Each number is 128 + 24 x the weight over the matrix's rms, rounded and kept within 0 to 255. Layers, rows and columns count from 0. Numbers have three digits each.

# layer 6 attention output (transposed), 128x128, rms 0.136, rows 53-95, columns 64-127
091140146133149130083152132151147132115124157131147100137126119122122156059116125134159133113155122148156163111175092138129116127110120123100110132133102124123090075106119111140137186143108112
131128086130143095107116147147138181089111162126131138098131111152130121095137132143114153095095164103169124137170135119130142115081141126128112137104107108107089130139183151110125151096074137
144154135115085111106119152110160164168142097075123119120069119131116113146126142170134164174115109105156149054144089142114097107136111136111130121135119129138081151149141111091119167191170050
161088092157146130136184093102090139095127066135141176102164183140142095154113127175098111134081179175122147249125166096167140091135102150136101096145147116136118154112138146172138084104126147
084118103090176126154159137138097104104106105122121119096212121077151112141088138115114141069139122144132180139122123157156113154063161126151157122112068114153094117101126126181135115103103141
181121144128100149146114089085136106124130137143138145113110141194055113133079150133120142142135104105120130103133120113106147126128137110085089130137129139130147135116178120130135134165142125
137139179127086108117141165110156142102174097057135109161111131050104137166128116130128147127082118108143136126110114158107124145106141122109085139118143102101127122118143087113125084133116148
094149120161139096123165202159109152122130133092164097113115076144136109098133111133167132125142138124143167087111109118125129117129104162158113111135125108090118115122144151121155150105098146
132132102104150137157156069141113179106115050172144151134233108129122131144138138103126104112121112161141062075132190129124105115150101100154137121113144091167150150119126173137090113115138125
146155126189079144124163104094116112095157088113097101126125107176095067150119142144127124173133104123166123092142134116131100108117094154111132131139157165096130128158146137124107114107116155
162121119111115108127147177120127147152173141195109103130169125119111077203095101182132132143151140137068160155102059117133125102113106169121102139153120155069138168100111133097155094137100160
118113132107115133147123148105132126128123157154100140113135143137124120146135146135134139155119136135111143117131076154134118116148131139111156129140120136097121134105113130153133098126144120
151124109127128118146153141152142130098127089154139126110129102136120120148152107158142127144119143126104149127115096128134115097105118119092134137131120150096114131118094141115144147096157126
166127108127153144140126125140129120145134103076117124151110110167119139128111140115122144138104150109149108161164143104122108132127143146113124108106119130129112159129147148127104084135156148
154131168095178098118069154122149121115140073123154113148116133164140144167111148109121120138110173117125167165147131150091104143132140126109122100143156095121112123115175099137101100157117115
106159083127146132094167100103134116141147126150147130133141137084167134185119101159126144110108170126115102129112107122138131125111137132137112124121116145095153120112115112103193085125097160
103149136115171129163145132147168141116155122150121129119111100096141150148125108141123142122111138115128135129154124150128111113108151129101142130123168144111112139130095120093119125110155139
143147169114153127114100140135143105152137099130148132140086139159116125155111142140135158124125167125147145113185130116071103140106129124093120115155124126128092119144128131105154104157142115
146126125135136131121136105095132140134175129179128160108160116119136145124146115145110126135065150118113134153144149126135138119078138121132127149144119153107142143085117127147103092134118148
112144132100145128088128113087122107125123099136128116164153124087106110191116136126111164097135137154138153086135102166128117139112119122157164132139128147147103130117153098104119140158114126
113138104146140122083175131109094093142113149126137178140145141131137125126151106126125089124134109127119137074138142132147163124109129111174141170091102113128114071155137167120150146145105119
090150164080128139124121114102158146145118141148156087130126110056131112194125151150097127109122096132133126123147112184117136158137120069144145126126111147155096182085130081100091114159141137
152138101145146132143149124131120130097145092156120125123137117139083138095141101106159148145113164134139147106140146092129099086131137166054110119149149159106184117163052141122144150120137141
117115144101118094159119148112152126134112136118116123102111117088106123125108134139137152141128082133153151110108088147115118137133121124136156122124117123110094122145144117118113130112138117
161104143121129140112115151102121116128123104109109117132124143128128101126171102092130099139129119138149135089109149154110119122126149125105139127142137138152134113133107111146130162120122130
140145119109149116166114137163150148101122097154144121135128149109122141160129146105137138121097152124137146122151155154122104132124148134102105093150144105124143124109106140120096107120122136
135116120113113096103125134118145126142147122117116152107122132131126143147118155140116138137110132125148155161144130127122141124112131130116142132157122119120136113099117126134106121165119121
123128150122131119146108126149133146126112164111126101131139120104131096112117131121140129108155132150107149185111139133104119146143124134125134120124158117134127158141157119111129132125117128
129127143142160132097111142145100161134079104079097117164132157165150135086132108092121136139152115111142153132138161103127117134122148142136100102117119100175145086149148138152149133129120113
132154089107191106125127120102131114126132100133150140133130140168138141137141121121142135120138134124157152099121149143135156111119147116075124125144135136117113071145110142108138094148148125
137117138165105128154167152154088092112154166150124157103145104132132114068159097131144106139099114109127116139139140099141152107123127175093130158132149113085156101151068181152116142112111129
147107132122147140112118115120131130135133114112090122143148144130148133149103119134119093113144139154113139163109134128112135136133126158139144118116137137139139129136148107124153119099139115
146116096159110130121165172157077109112148136143137166094127117206143120115121128145110104114115116103112120166136134116138158111120102142174165188111121099122108139126124195160091165103108144
109136105142127123104102093148161151147130156081104119117125112168111116108111156152133149113152114139136104138071101126142140149094114118140105149111107160109074149115165137135183100161138139
115153135107111084149118139108143140129133152119121111116139094106132135140115127121122167137134101122122151116119098177134118159159136128101152133132159145124117154093150109105075144143118130
084160124130126131123132110155123140147144127090136104155130110147112131131131112118140152123131158108129086070144149096145141106116143142080101152149118157124133100145082158093167119160139148
083112112133146123157102164151126145106103078086141120152126128126124153112155123100142151134133129133152137116120137114132118090108136126110118098138143122137096083125116126138134125125132111
108119149094141085140120155095118122126158134173133155124143124180120134113140147134135148115146139144125137133132100130131112149141124134107116153135128130111139114146151134124164129146139102
156116127124130138136121121132147102113150163188147137093114133138146120128132127131129088139132104146099138143142125138141132125179103111123166145118135124071152138129114149152100134101132113
103153121131147144131157100118108135107162096173144133133140130063129136165154097123123135121092157121110110107162141123161145114117141121116110123154141162127181104111052138133155116114115142
109118107133087130096162120114096100160151159137123150132123141141135118122118131165128121112141138147115115116117105122132165144138088124160132175141114128124110130122118131114169121162108133
155115111117123121155127147127123088156135138108139149089123115111145118114119121151125142126122120141135125127101072126134115118132120132126153124116113134113109134113153137125139108101101134
120126141115121109125066129139177149123187196137155140139094110147144163087121158124138150086100155111111112158074146118147138135148125130082092149147128126076112129099155135147138089137102136
# layer 6 attention value, 128x128, rms 0.0571, rows 54-96, columns 64-127
134129088136085130129185142125174115076107132124154111159113112160075197104145210114117136091095126097095106133117129109090136186127093146140103130179155134144141088120133171157106125129125122
134088103082105119152117096156098142111139151142167095108145163152048119142076115142140154137125083144117126103129086102134137106147088130124163167134154129071091134131162110071116128122126088
157155118190186124121140139104068131124115099108125138212136125134121188103125100135093122099190081145117113154136122107139153100146136145120124181133114129150172084148149117132090115106123154
100057118141130142102107123127138123178114109129164125146187114119169132109167144097162123116122111111126157126106128129132117113126106144138106166122081145128143148104111117072120120106127144
136157079139165133135110104152114116152112121139148142151161115147125070137102132093141131139172083157149124080135116105118109082144106094114115154123113172108123103144169110141116116117149110
159119173073107161094155122144132059103119146142109110126154138109117127139124143132141188165127135134112132169143069120139144091106077150112135147160120164106093121097128082128124122139149100
111132125117070125128168142110185149137087094126124119155153139152110137167121141161117181095138085120132112147127128163118122149108073149173152119114122138127112140115132150101162117165119121
117128115179161158127171150114072149086148132123172121128101116131131175112127153157126139120109165130065155121147140121127192115146112123143103147099172079147160139160160109162073091116103140
120106120107155184117137110170134071121159102133131123154099092173098096154110128096108182104131103164149150130141106065130119112134171128119104126099169149123125083139131131118107107139131189
107172080123091116129096096155121124137086089151111145121199092137119127168140105176098117106148150137158121113112136103127127124104137126167193142118127192102108142113123115115121124154109129
151104102148162113127129134150145134130131125123130127148115109152142163114104140113135125121106092126137107133110171170123108127128101117167116100131122148140118120143114117101096135127115130
108121109135121120139155140142107120153154122127129151114112147135125158100169110107124096129146170155150116124115114171133127153139134151137137143131123146132166142112111131113126102130091131
141122152119105143138115134114118125118132151120113119089135132124124115126137139147152119122146131100129170139119134166102134115152114150116082112126160078122143094149160128110123129151117096
134120087177113107115143155110158147154149120124171110166115117110138134124149129165166136100094092101092095168120151152107135078152142126128101136093102113087141162122166163119118139128150113
138125096130137130154145148116137108108071105129129156176134087106153118149124130128067132116123115093154130111117095141133134171099128131124137127147139153151124116133124117133152189099116136
120127106154127092132104111159127118129120116127168138118146121122129093121133139139112123101149140152121107145124103145120141137131078153154126094154107127128149069134135146132133121126121063
114113121167118090131131156131118147139148124130140144134119089130148083106174128136156105104092126099093125137121153153114164099113157140120093146141104113094151155150150176128116108137149136
125155100106156109181136131081109116133102128116144142146136081117150118156096127137137124128141075080152079109112110134141123144172117157130112124125133119133173114134136144121119159133126108
122108111113136115140150146183137163092123111120147115132115137143156134106166130164113101098100106125105110106129155121134156080117148096125133157110074122094110136089143151144152134117154132
151083154062109110133141128148138093138086134131092112140151123115147106142113103171132180130127102138120140102130099148163119139113098103116147146136086167112112152107114108120158122127164168
072117098173156087126117121163154159153156102134158100118168151145126127117145097120131113088132112179131107120142140113118188071103159124149181149082090150076106060107138104167138122115133133
152145118113098136139147163072085107131151145122134149140106141114197087127192125103112137140115135095156110128099137150162105168120133131118103097143144092145160134127117155129094119137078128
113139081150125128107082093172135108114137132124136132116123167161109120114137145120129113088126177145101118115154133132111141105098141125138136136104125134120134154123118153145139110157130131
105127096105110158117157141126098144115149116148133130144139131142096101127171127117130155137111090166149132122137144101167137104126154094124146100080086132103122124139112126106129109150129152
154121114125106120155155134105142124118134078111145124108107100120162104131134146147132104127116117091115108179112123145104142077145117155124132096113148128103149116144161123121118097138145104
128137129149130123156134127104123134112145145131120105164141110146144119162130102129152109129144126105129089114116128150131114113138125128142118127099162124109144139126127125127116148115126137
116165122165119145089113112134134111132144112132159127089117136130085154104146134120084125134117111140126085121142135099104137157123149100140120145114133119159091123115138156145136109143151143
165121135138100173122163125064123126133121138123129129134136115121103124140160127120181146131112107170131154137117152090135107110118124134118130124100099135117078130128120121113136102150166159
134083133118103102142136143130150141146112111123147155138130132122150076126153142141134136141121154115136094132102107136120115133115089127136087119117098121138165165088137132105120138119122092
138133127093101144119111100129111084123106154145094140092132095141123068138114103128098155156138144129159094134132090103171056182147116145141127149136165125153141124163127125107103100156137151
129138128137165149113149152145133130098104141138145133142132115142102159112137149145119166110130089108129153109133132135127135129134143095138140103122110131121125128109128150130127137127113153
139112196106129108142126121155148139137136125120086120107124101120122125131071102167129119156151131136101118138126115151121096162179101122116106144203184117124130124103122090096123124155133136
108137158139205093154164126129109121125110142109106139124140145132116159134137150097134127132160167134154116106120120141120159162104120105142094134167148119150121115093132131141144141114137121
120134097122167090120103100133138132080171112122187141120121146116125161134123124137115112109147138143132082130118162102097133097126103125155125129130156099153137105109123092131146151117116090
141099152102119139157151135131108133120118148120116149113129143113175089135147121123109159130132158129155190145098119138149111155082111147138100132142134137135114116144132114145110100109142114
150121112147102183150154123130135146144147123119127131125129144102153116120137141135125098126122152127112142133113131141141108129127109134140120129109097142115152152147137172095136106142149144
131130115174119097138135158151135143126116119122140146134076132132130151123141110136094100118122143090110130127115136105081146114114125098129126136141118120147119183133141174126106169137138119
123119140130103112136118129132123132184137149137123139159128127152123132108076141133110093119115145099128118148142101158096102123152132134133132134158161139161162124123135102142108156127105138
115131083131123155161151140109119111154103105131152131176136080108180090145140123099094127131103100108166130153110103108159112120125122160111143135124138149126151109154123132142112123127106146
142131167124121106126125142142132122100103156136086129128101131158139144146105105139080140161123126112117148102115118128106114160124158127135105157163118106149130146149100110134123148100143142
095134091140139143125105095157147113111106129142127134152147119127098130102125116128120128122145139095130135098152157159112126136122132115148164101134129140143155137142111133132135143140129139
178123086146177104160098116113119121145117108132133136160090112110175122130070160096091103126143169052137116161133097144103137161143075118141099135167189114174149122149141165151107156133111091
131113098124111156139166158123107123111120140140150136178145074125179062140170106140101133134100079103161167142098142143164095101134149154101134118116123125119171105155131130100085128136095149
# layer 6 attention query, 128x128, rms 0.0688, rows 64-127, columns 64-127
133133122126137110117144146143100146134125136119122120141145120127130125146117113120130135144131108121122109122132120113151115148134145122142123137131127111141150124124123141136135148139127130
096097151118110150159093095098150072131127154146136133133091115073129111124115167169117169126130126124136131137099114137114132136149087104107098111118126120098065171128125109116135084142115146
137099123140143139132163141122107136104127113134141144137153125158144124110163096102148128132107133136109129088107151130142127086117152158109155133086127113110184110167104129151152141085117137
086139111114142110101137126100151131140130105102117115148137145151109151172114135133093130136113141125128125097117091137150143151119124134149125120128129161132118113103112088101135112145153125
103112140078121119148118148136160121131138107083113116113118143110109121147136112125123153158128114133119132090168081135125108120096136141148162127131135156107116114108127097110107146143157103
131107162132096144131135143102102101130114119105127138126143127136118118111163115151157131154078096114117156130140114143138131113108120157107140130112132125099125131177117137133129135119126138
160121127138083132113107178136106094110121155150137153116148110139131106119128119142166131114123077127135109131102139131122148164145136095153124136084109124126148150156118131176138143104114117
113150162132141110098120122095166136155142127131135145160101142147099130095120097093134156127155069100118152148106131148151141129154179123114132122140115120113139117111150105143128178117134118
124118131100113132110128133120120109121139184141143160107105135129116117098128147124140143105164107147140114094135170128103116112140138133110124135100132137111152150103141133159150099154100145
154167133113126136109156091116132127137116101112101092113143143119127098164100143128122133136124117138178137146145102111152127151106109131130132143164144160118077130134139148114132125179153113
121112146137123153147087097141134110121165178162135150143102095082154139084127131123136174125107118108125100142118150138117110125157126112088090130123122096081099142151124160157129094135104138
111136114116148120101185186108101168120121046084096087139139138170115144178141094109153087142144158119095153104156116105153161120076142152184172129124125154180166104134114139118133173111130116
091189121218166073105145255092076208056138049015105090065147156205117141123232065050122042195087125059112120032219136150130151109032147255196226106115210133250208051175079153085047223099174023
132135133096128148119129110137145121131142156114142140124122154121090093118099148139112140107199104144135119117132103119132115170162114094149106097141106104102099184103177123131131132167150100
142138104201170127145097068159085120152117176174099158126101149184119121107131129095169122123138157131137114066127170129155134093154124101139082171127127118131145134136160162180134085113140100
156132109103102147133114070093152097162129137177143161177142116096095135108066175193139184084162127192128153151084168115140105091200182086065099117140087166040123173158188116165184101140105181
123128087107150103107154133110117140126158120123105108139118123136121138173121124149142130128116099095132123153163089111155150150122135159147103105161134129152138113085119095122143114176134129
128148137168138111128145154113100154108145115118111149117118121140119106107144100104129111122091118117119120140138129125139148122108141171118135136141171123119134090141107182139088150126148126
092129133138132101132144191123113152115140109049113109108124145114132147133179129119105056155061117081116106157194100135112154145074116178143188122122178147167150080127100128086074174141130095
119129116129133117126128103104125164128142135108131134141110135123129137141101154138126136109133162109146080127126092111168158123140104106109090166130125123129104135112125118117172099140113151
137099177147108137120116154115127115128103150135119137133132113115139116074139120131116113118142097153127128152113145130109155117111149115090136123092140116105125095170157123119101153078159130
123143125129131094124144183152152152109146099090117092122138110136170152156162117098103105169094156093142128129172104138119120136086099185121140122170152139162134071126079178128107147130133106
096121124119132119133113112100151124143135126113131130134129148127127097133124140139118105112147107129123138131144088169103154143137121097139154128116112151130098154131150076104123124153141120
122117147114146115136142140127112141155150152093093123094114126137117099146096150148126100121170148111113119161107067109141144156130089120169070181147120127143085132092110102106154162140152139
115115127166143093117140118172111154117149165134132129087136120140130123134112126103123131119176121142139123153125110128151145137147130092125076132135091106151126160113116137094104140143132119
144104123146129098140155142126113083129146133124125109117145139132125133132117131133139111139137097129133128131104123147112136133114140131126113149137130119098125142179138118146117124111169126
124147149137130136155136142167113118134128094111114121138112094144131135129130117108144127169083164142151119129134146123119070090116111140100122122169118155114147110124094168120128136120130124
101087149102105149120145119115148167126119125122155113168146161109157159137138147115117130131128164105127089130114127105162171118092123113114120163140074079138120118116122150124161110114107153
141113130118124172127089145168135148151141150106151143089130135101135149147146137131110146111102115085100067098131137125125121127133126126124102150136117158128142145111117112150108134134115123
106147115118107138091130138077122137159170128120155094166114138099116142160112118147093138124145126111111111159135153088140150158157131113117108071141099099162133179051162090088124100161119124
135132130163186099130113121137152187131160107134124138148127150122140136082138126053137125116158126102121113174134124158158108097113175147115147121122112090137141090127125092145141110120151126
160133155158088144103113124112119080135140166129113162126118108140103135103092094135186141116159106145158162127125174066147138126191141103120091134152135151131197151151162145172118150093105070
123107119143096132110126115182117095116118147184145124111126108157151106115152119148152124138131196152140144101124116145113104109110126117143097160110145090080100126132120147092133062129131137
132138081178148080146132115134127157116094093094099137148121114173176152135097144116075130127145166124149151142148128129138159145112111137122166155159151108154151091133137141150128151142106144
100138146117088102119135174139129153159110128133084123174138132143111093161127148116138112115086180113105105136082139139158117156085099130145115176152114128146122094129125159111133114121136129
130116168124130152137126143105134115116121129129106122175115158109140119152120155180128136131130130152137154110129151113131110153089141116109148120140115112119125149124159142108119116121113135
135152104155128108126138124159076150119125134133107175155096094157119139137104135114131137123108178155137130112131160127159110116146134130123093157168148099117149100160123182170126120129124140
145153142153108116137111150144111126120113154151094140103126097128100093116155088127153114127112112146140133116125139131142094124149129143119144106124134121110167147181099168106087169099158135
115113128105120127127140124089138108134132137132133138146130132101104116147120151175110140118126109127120132120120094135126157150132118100138129139137090148117097148119130105103148086139142151
109108160119145143151131139132154128159086111144104122132158175132132126081162127135143088137137087114125136132116135093144147141092111132128146124085122106148109081125109140121102132120140112
121122160147142138158116177121134137086128117112122142144109128117134092103168095096128143174126100123127147114129151138099127112113152158102196120134154120146132096122124142140096160078158111
123128158144157107107104167114125138102168148105116104113125141108123185114202141053132115127079120094125121083169162093148144129092154192145163130095195133181205063183125189130092150059122078
128121113167155125166124115105103124101149105144138113108096142117091124141155125076167141149096136154128150120127153131087130064110143172122126108119183141171114102154144116109089114084156084
097151076102112132136120148185080125148166123130186128162123101156093112154147119114196085142092141124109126148159127127177131115136142118174108119104090153093153098129121187099130095142146112
093131134099133131110104142093134115119144153105131143140134135089083105142134128141125141121142097124103118119150128103152143176145135115142146119119117130108119163137163108139108125148122118
121100113143127161144100142152083119082115134107126157127127106133121121128164104126154148156088108136138123073139157117144112125127146150104130136131124149128152140133134168145115147109126079
144123131137100120139105122157111150122099141118123123121129122160081105105126150099134127117169117124132154118120113131165127136161145127154093146149131092162113101165159159152157133112170087
155144119150145127157143106123142129107126097163106146111160106144128124105132116107150110188125148149156160122124128135113095070144159132115152108117128130121147092143116130125151104106137113
133129102132140135138146123130123128095126121121133169153126097138113122097136133093144165154117130112142137125135157142132115122132128151131137132139147134124150099140144159154112139119138126
159132119151138106131168138117118152158123116111080107093141122156108118136112091134119123149112115096158131160120085096149092125122109149132106082127148113148136127147109135139153148151168122
150142115136185130163100127131155118125157130145126134099146104113129113116148103082144139124140110114134140128124139160102087073115119144118159121108108115117123120136112137149126153125117153
094161111110104138104120139140128159130110120106129119136112082154139129172118111138119133148092179111144090104119091135133116144121130139161107136132146154150115129083130127117155127145135135
142121149137139116129107121156115143110140134158118128118121125138134154100149096096132153114122131156155125124129130104155131103130155151132124131160165117128142117140102140148109129119125112
107135113131133105129169119129145167127144098097148127152139132138160129152080154146095131113175132130140127137119086163137123111128125124155131119161110096119116109086126081125143140182099173
127118114105103126097150123133131148149138145105137110136140143128140146132118156147121113094118145118108094148119085109162143161130121086134093152123113133137140133121110112109147105160125131
137154123127126133124168136093141139156142119111106113130145119130120088157098138141119099135156157137139123138111076136124119131127121111135140107143099127138090134110158090114137107154163146
124107124159147096077147113157160143131115105146109134118152120159180153111148118139130118135098116139135125129111131147124111120129144124119130118120092151107151131102078086120108118129129134
118137120102151076074132129097123171145156126092150114130128135136131099143117125170122122088182116114137140150131081174144137184138137098179133130130102076110103176108131091123124137179130124
134165086180141151126123078088126100161113143139161136113164059149098092131106093126147169126189092154138141144082118117129148116184105083120113116100091159124134162135172093159178128166136147
156148123132113150148134108168112122126123106159130138139121091146098134110144112102166138160119154145152134094139150094140075074129139135069120113152119135122146095138133166121112137108132109
157111126134106113151103127149119100142110120105105131105122144144115127141132146166122151144122147118127154120139091104119133133096109163115128163127133112099121132135092129106136129138135115
071070185074078122102097134143157126158126115108156103147163160090149156159128164143085133120122139111139121130121112091160155145095118118119121127144124090136122133079122163109164156158048157
162140136150124150139148114152109133114115133142134119141130102145096120086137111123168137145142124136170168105142156120123093110144136149098126085120119126128140113142131160140143127110144099
137130130114120132141140141170136141140135124098139112125133161130128107097143108091122097174104177110138152149164118121136080078105116173150133117113153149122099115072092155115110111136178093
# layer 6 attention key, 128x128, rms 0.0615, rows 64-127, columns 64-127
122144115116117164137112122168087138119181169145132136092132090118168138103135099120119101130145138109125108122121129130145087112155124129101115111142087092135119142113114117110118109123094160
169113140148131165161063106128185068137151182186069149077113107125126128106119135131135142121127147146143101138129139154111134094130124096111134109114151177104115110110147119120136115113153148
145140129130111162108118146141125091133144121123095149112136127145129119146126136118114106149120159134146098139130132101139120143091127120156104128134128121130131142105126143106124129140149114
137168130084129130081186150129069124155158090052116083136160148161176139193095074120112113146139150122098139151184098054193101138114092141156144134172097109173159107064056109074085165183132122
088173129118113177034160174109058132139142084067061029179200151184147095241106045135084132164105160086093174182216053058228097148078092184192114081202128109170148130049029109019092150199181098
137155131166124130112111170128163161126149171135150136118130110111102146112080091107098130121133188138119130152115129106092132096130178115095136114116141100142122160102150107125151144116157129
092110133150120114161149115112152171111098148159176148131128107124132139105138134120171096111115147128103130119075151154091153113171127140099109106098145099128152115140141175145155127085116137
106131078166099136136153140172103139115139140172124101118132131133129148109153147113118150119126075147144102111115128132108138163147117114179121128123125161128110132124143145167138167115105134
112142141141143125114156139099120174110108109120124108149137147114127112128106121126122131123118150118121130124149122146130142156128146146153138127138114124143123132150136110133122141130138107
131132152097127134149123143160150106108168168144138127129138107108136104108134128140128127132135143124103095155137144144140120152146099127104099110141088081119118144110104117092130115139119154
134104109144123156168046094127189078115099179182099149115125102120079109062141135146156150086141129136187106108127141171065166101123126103111132122107167166110077111144187115143163088100116147
132141104092095165066112148156113069146180140077073104145144140167133102135122072177081139187111153134128123162179096109162053133113106153152110117179106107132151168110080139059109140187143122
122122118129104152128130150146103097129159142139154116126113102119173118121133100138112134154133151116113106161136123096149101136145114117115104133144104077131141145108110145113123142134087155
173107118126077151115117088106088125199131139149148149131136101125183100147063097168117133106158144128121104170113120111166107158154096133133123181132103110092104118137163139133140121153104130
124092085138142096161134131119101167119106108114207170089130118152113102117141123146139092066143103123138096090110116104080120110150151149139134171117120129143108134137115113153142126101128138
142121139146133084137090127107125145143158139156135172083102137148135167104117102081132132111162135146129126078117167143107204146148146096127143144072118118149128153137139106169159134112113121
129128138077104171120094106131140082181140129108083068113151146132123125152114137162104112139136117169181169138175098122145075152105145129146131118155128153127074150081098080070144144152148142
083133138113163112154139167138176130100131142149094096079158135172134139133153179090136120164097122072099112085181165189024131111118103130150155111162166130145177150099095105102111151085177143
088156157101113168108127151129139077098145086123063088163112154114132090166137151108103168168081114118093154146170109157126083087114097118153131097163137134127129121122080145076064137146195111
126136123081135124129116148147137108116123118138151101120161161139117128138138136145142119094092129138112127152119133141125128134125128107111139125119111149117129142138110143126096118152157100
129138132190169121146163142120110181090121123167160129111098137152152147100150117061162136121120150074102118137100149167152149103100121135116144113112164131161150105154084190128085143084118082
127143127059128135114119143123142077147122123083082092149129173180100109122150121152115139122111082179167172089172109152138105102068157134166129120135141152120107116137113103104130124164174093
164132124114105163112171101151095086164125181143158121215101090088150076136068125174101168109151151053089118216102110094138079153171091090103086155198109103107088131129132135138112091176110156
113131112107090148116156158125143060077124117102116126163128119099106107103167137106131191120088093152117147163129131101124142151085117108107121110135112187089179154172160138139116132145135069
103126097133129186105147111136135118118124092128137092162157166172113095136191133139142119142124068140134105114161110142134131130087137146189147134123141134117135089144145120137147137137131086
119121128110118168097098110133134120145140168121147110149121151120118110116130115112123138128144158110111125141137119106132150160116115111123109094110106121150118146148131099145129154127093087
128137146139118117106107141130136139102158136113117128119120127127075144119115113138103155153130079098123140135148122166086128136129121117165145122119158145129161124113142099156122131144182104
178165100122159131112118132120128172115106131126153120095190148162120157112131070104141067126120145173149128107126157162175134068123162163136146119116126112130154121113117163124125099133142107
108147138141140120110143124041109154136099171148124125138161088129128132125159085137140122115097128116140141119144137114135113140131161158130144097145138112127148154090111132121141102153131109
145135114127146108100096120137153114160132089160067112113156121153127127140124114122135150149096127138141143140174130178116092138098120122130144145154173150150142082107094122101137151160137142
104152107131144118144109132162081145096137136146151121146134125157104118137146140186134082111125108097143115113127118144097154133148098154124126153145125114154138125107122151153139146129096139
075107118151140120141134141132137183118130101144103104106133146144111134111197140095135147137100063128123120080172115168098105121083165162161130123115152160144135117163115133139127137097139095
150108171086090107121157163158155100124115163097135127102108119132142157096085112093121104065114174143151110112112126106137158105100145145041116143124078125121114118135119085146161162091101154
096127151141164130102162143162077130111140093075126113150128180131109099123151102102102162147097073165110157113137109145143113103090149162161141119157144115127107100171083143114097127125165120
141117122115150125115100144146147104125103145109145157138146114134119138052132114102120122127138126144119157115135138162115127096129113116166135084124124141136157139109107133142112164141102144
160116135118134132120076108142126140159135146131110126109121116118153114115072091131099134144173148126129149156121115124158123115168098106138122121138084134131082139116101083125158117117100128
100104111160149085127099149116123145105155114122114160062136153161100129108180112091142106113117086141135121069140183168094170102103166106164152145072155111143151131150087162131123158058134135
098100132186152134143115117118149117097128104155149141109083147144122142110139118120165136146150107099139129114122158155106146133085144069164118099119136114128089120120155131132127132121107123
185130142120090183141109096124132094149138178157143109112125125126132117129069103107140115127140184128126132171121131107157113159164118092116095080139087108122103146116124122144139139125100149
165155086115132133160138130111135152131078104092141128132112065130124115116097144139126120116175174126114127139109097142146145079145103157135135153157103192139144159122122127142144118156125148
110122154089138120118142161162127114141119135143136082109148116160149158122091137102101135151163142101119154126102079156147122174129075144139106125152108100125110158093100103146146118126130133
106116080098157116141055121120121099118126053102106108106114165126143132146217102166118081123136114197182171081153100138173114079097107140137129096102129110150145124110113152099125104148132101
111112137097136119139074139174153074170138117119110080164125122095117152158095171123109134163176147084119131135140089127143109152126082102149111111136120124150127135093095080144153136132104140
141165059139137130147138110114108117115118076108135111115171165199135164116218129134154092159097117163149115045146131148118117078107124179105144124117118150129134109135115134128096132137126145
175105100151097146136089098117121114193149143190131136138117090148165118118088095149110120118154178121143111161111132104160111127169111090103110109124095082113087141117128121104159124144102178
130130117158125111092108131113114151169133150126164127118133121136127142112094069118106117118144158126122144127102115128137101122156152121141129140100140109138118146098123097140132093147190136
157121128162114143107116153140092118169140119113159157122137128137153103131083121095114112104147130140149107119085119106179144137141149138153139130104120146134174122142118125133104139102151113
129123143070119126136131146136131102125130142112141135125081143110123133140126139123139155102165107131130136098122087132137155135143130130114079160098095150111108144162160120186116123135128118
093112127180151084130131155143102148118125111126136139092161166141137151145188130096108112121145104166136130088125144133120133124086148134137129097124156110163139124144097159139103117088142171
124128147147126170112045127125140092154131137105122119117157108108106080135100130140129151136174099109132146161169109125083130118146161127145121103139142166138134133102122070099127175140146124
110124152121146102150115130102108160111101121141148145145134161109178139141167150177161085154110128101152106134135165129157177161095119096125112136129125099122149136095159166123101115126105131
119149142150163149134145158139109083157133143108098080116155147142099098131110153135140141111159078131132176161135099111133101115138149130144133100169124155129143108112076099101109117137178141
099105100128125105144132115120164155140112095135146085084124125142094134127125144170130058113123151135180116089163136156137133138093117151159184141123144112119069139089117123127183138118112148
135155129094127188081168106129084131156121167106133076128146186126113115132116095184121125153114079176161122130138117099149121161092169161194123168149094112092077125110148129115115112142118108
135170096157101157093121108108120119114136127135120120149151112148091113104145098152120121105114123145134113148153150133095103086165138143108156111141133164135133121109140115099146145156152104
169108154030085179124108114157135043176128187135120133185109108110118073136047182154097216116176104082081143177144098104132122163168080058153104166120110175106124148150149106141128128157108093
128132108122119137105178090114117167101111158108152115121103133139098131088121108181128101107128121146154139113133132158107124118140134154148156156110125112113069106117155124144146159147144131
106124125096063211123142123163121094169130167126122119146117136132177087136074143195095102130106157145145124162133105100141099133124108136116109149157097085088091099109127103100143160167105157
147120101121132097153145138113119137118108077120214141141127153109133131122149157132156106109094140152124090095112162121133145157109113093096147138104153100146196063133163203133129122121146137
107147164147146078121095150122151160132102108108123107101145141130106146147114115117139151131128110125135131090132127159104168131118128134165140148100147178147143139120106105139130120113161098
110160196098110148091152148117167104107100136089092108177110103084110115138049085110090168140156152155122167192128106087173098123136158109113121113146108171094079167126132064109133134134157115
159115107151122140090121124117164156184131132120110114161144144130128133112105067128140089105146145157132126173114151109139136114100166145148121134127093111118085099114143106114152097173131141
133123168086133115138121159140136139148095100086112118100133150132145149175105158140124114124144098135132129119113081154133152143136117139127126163109145157136124112137142112140118120107173103
120152128095112167120146118128144081150116121099100099120164122179106132186113132166096110157154119129140135162173088124127093103107143168121111144159151155117125122109156103104102096152145139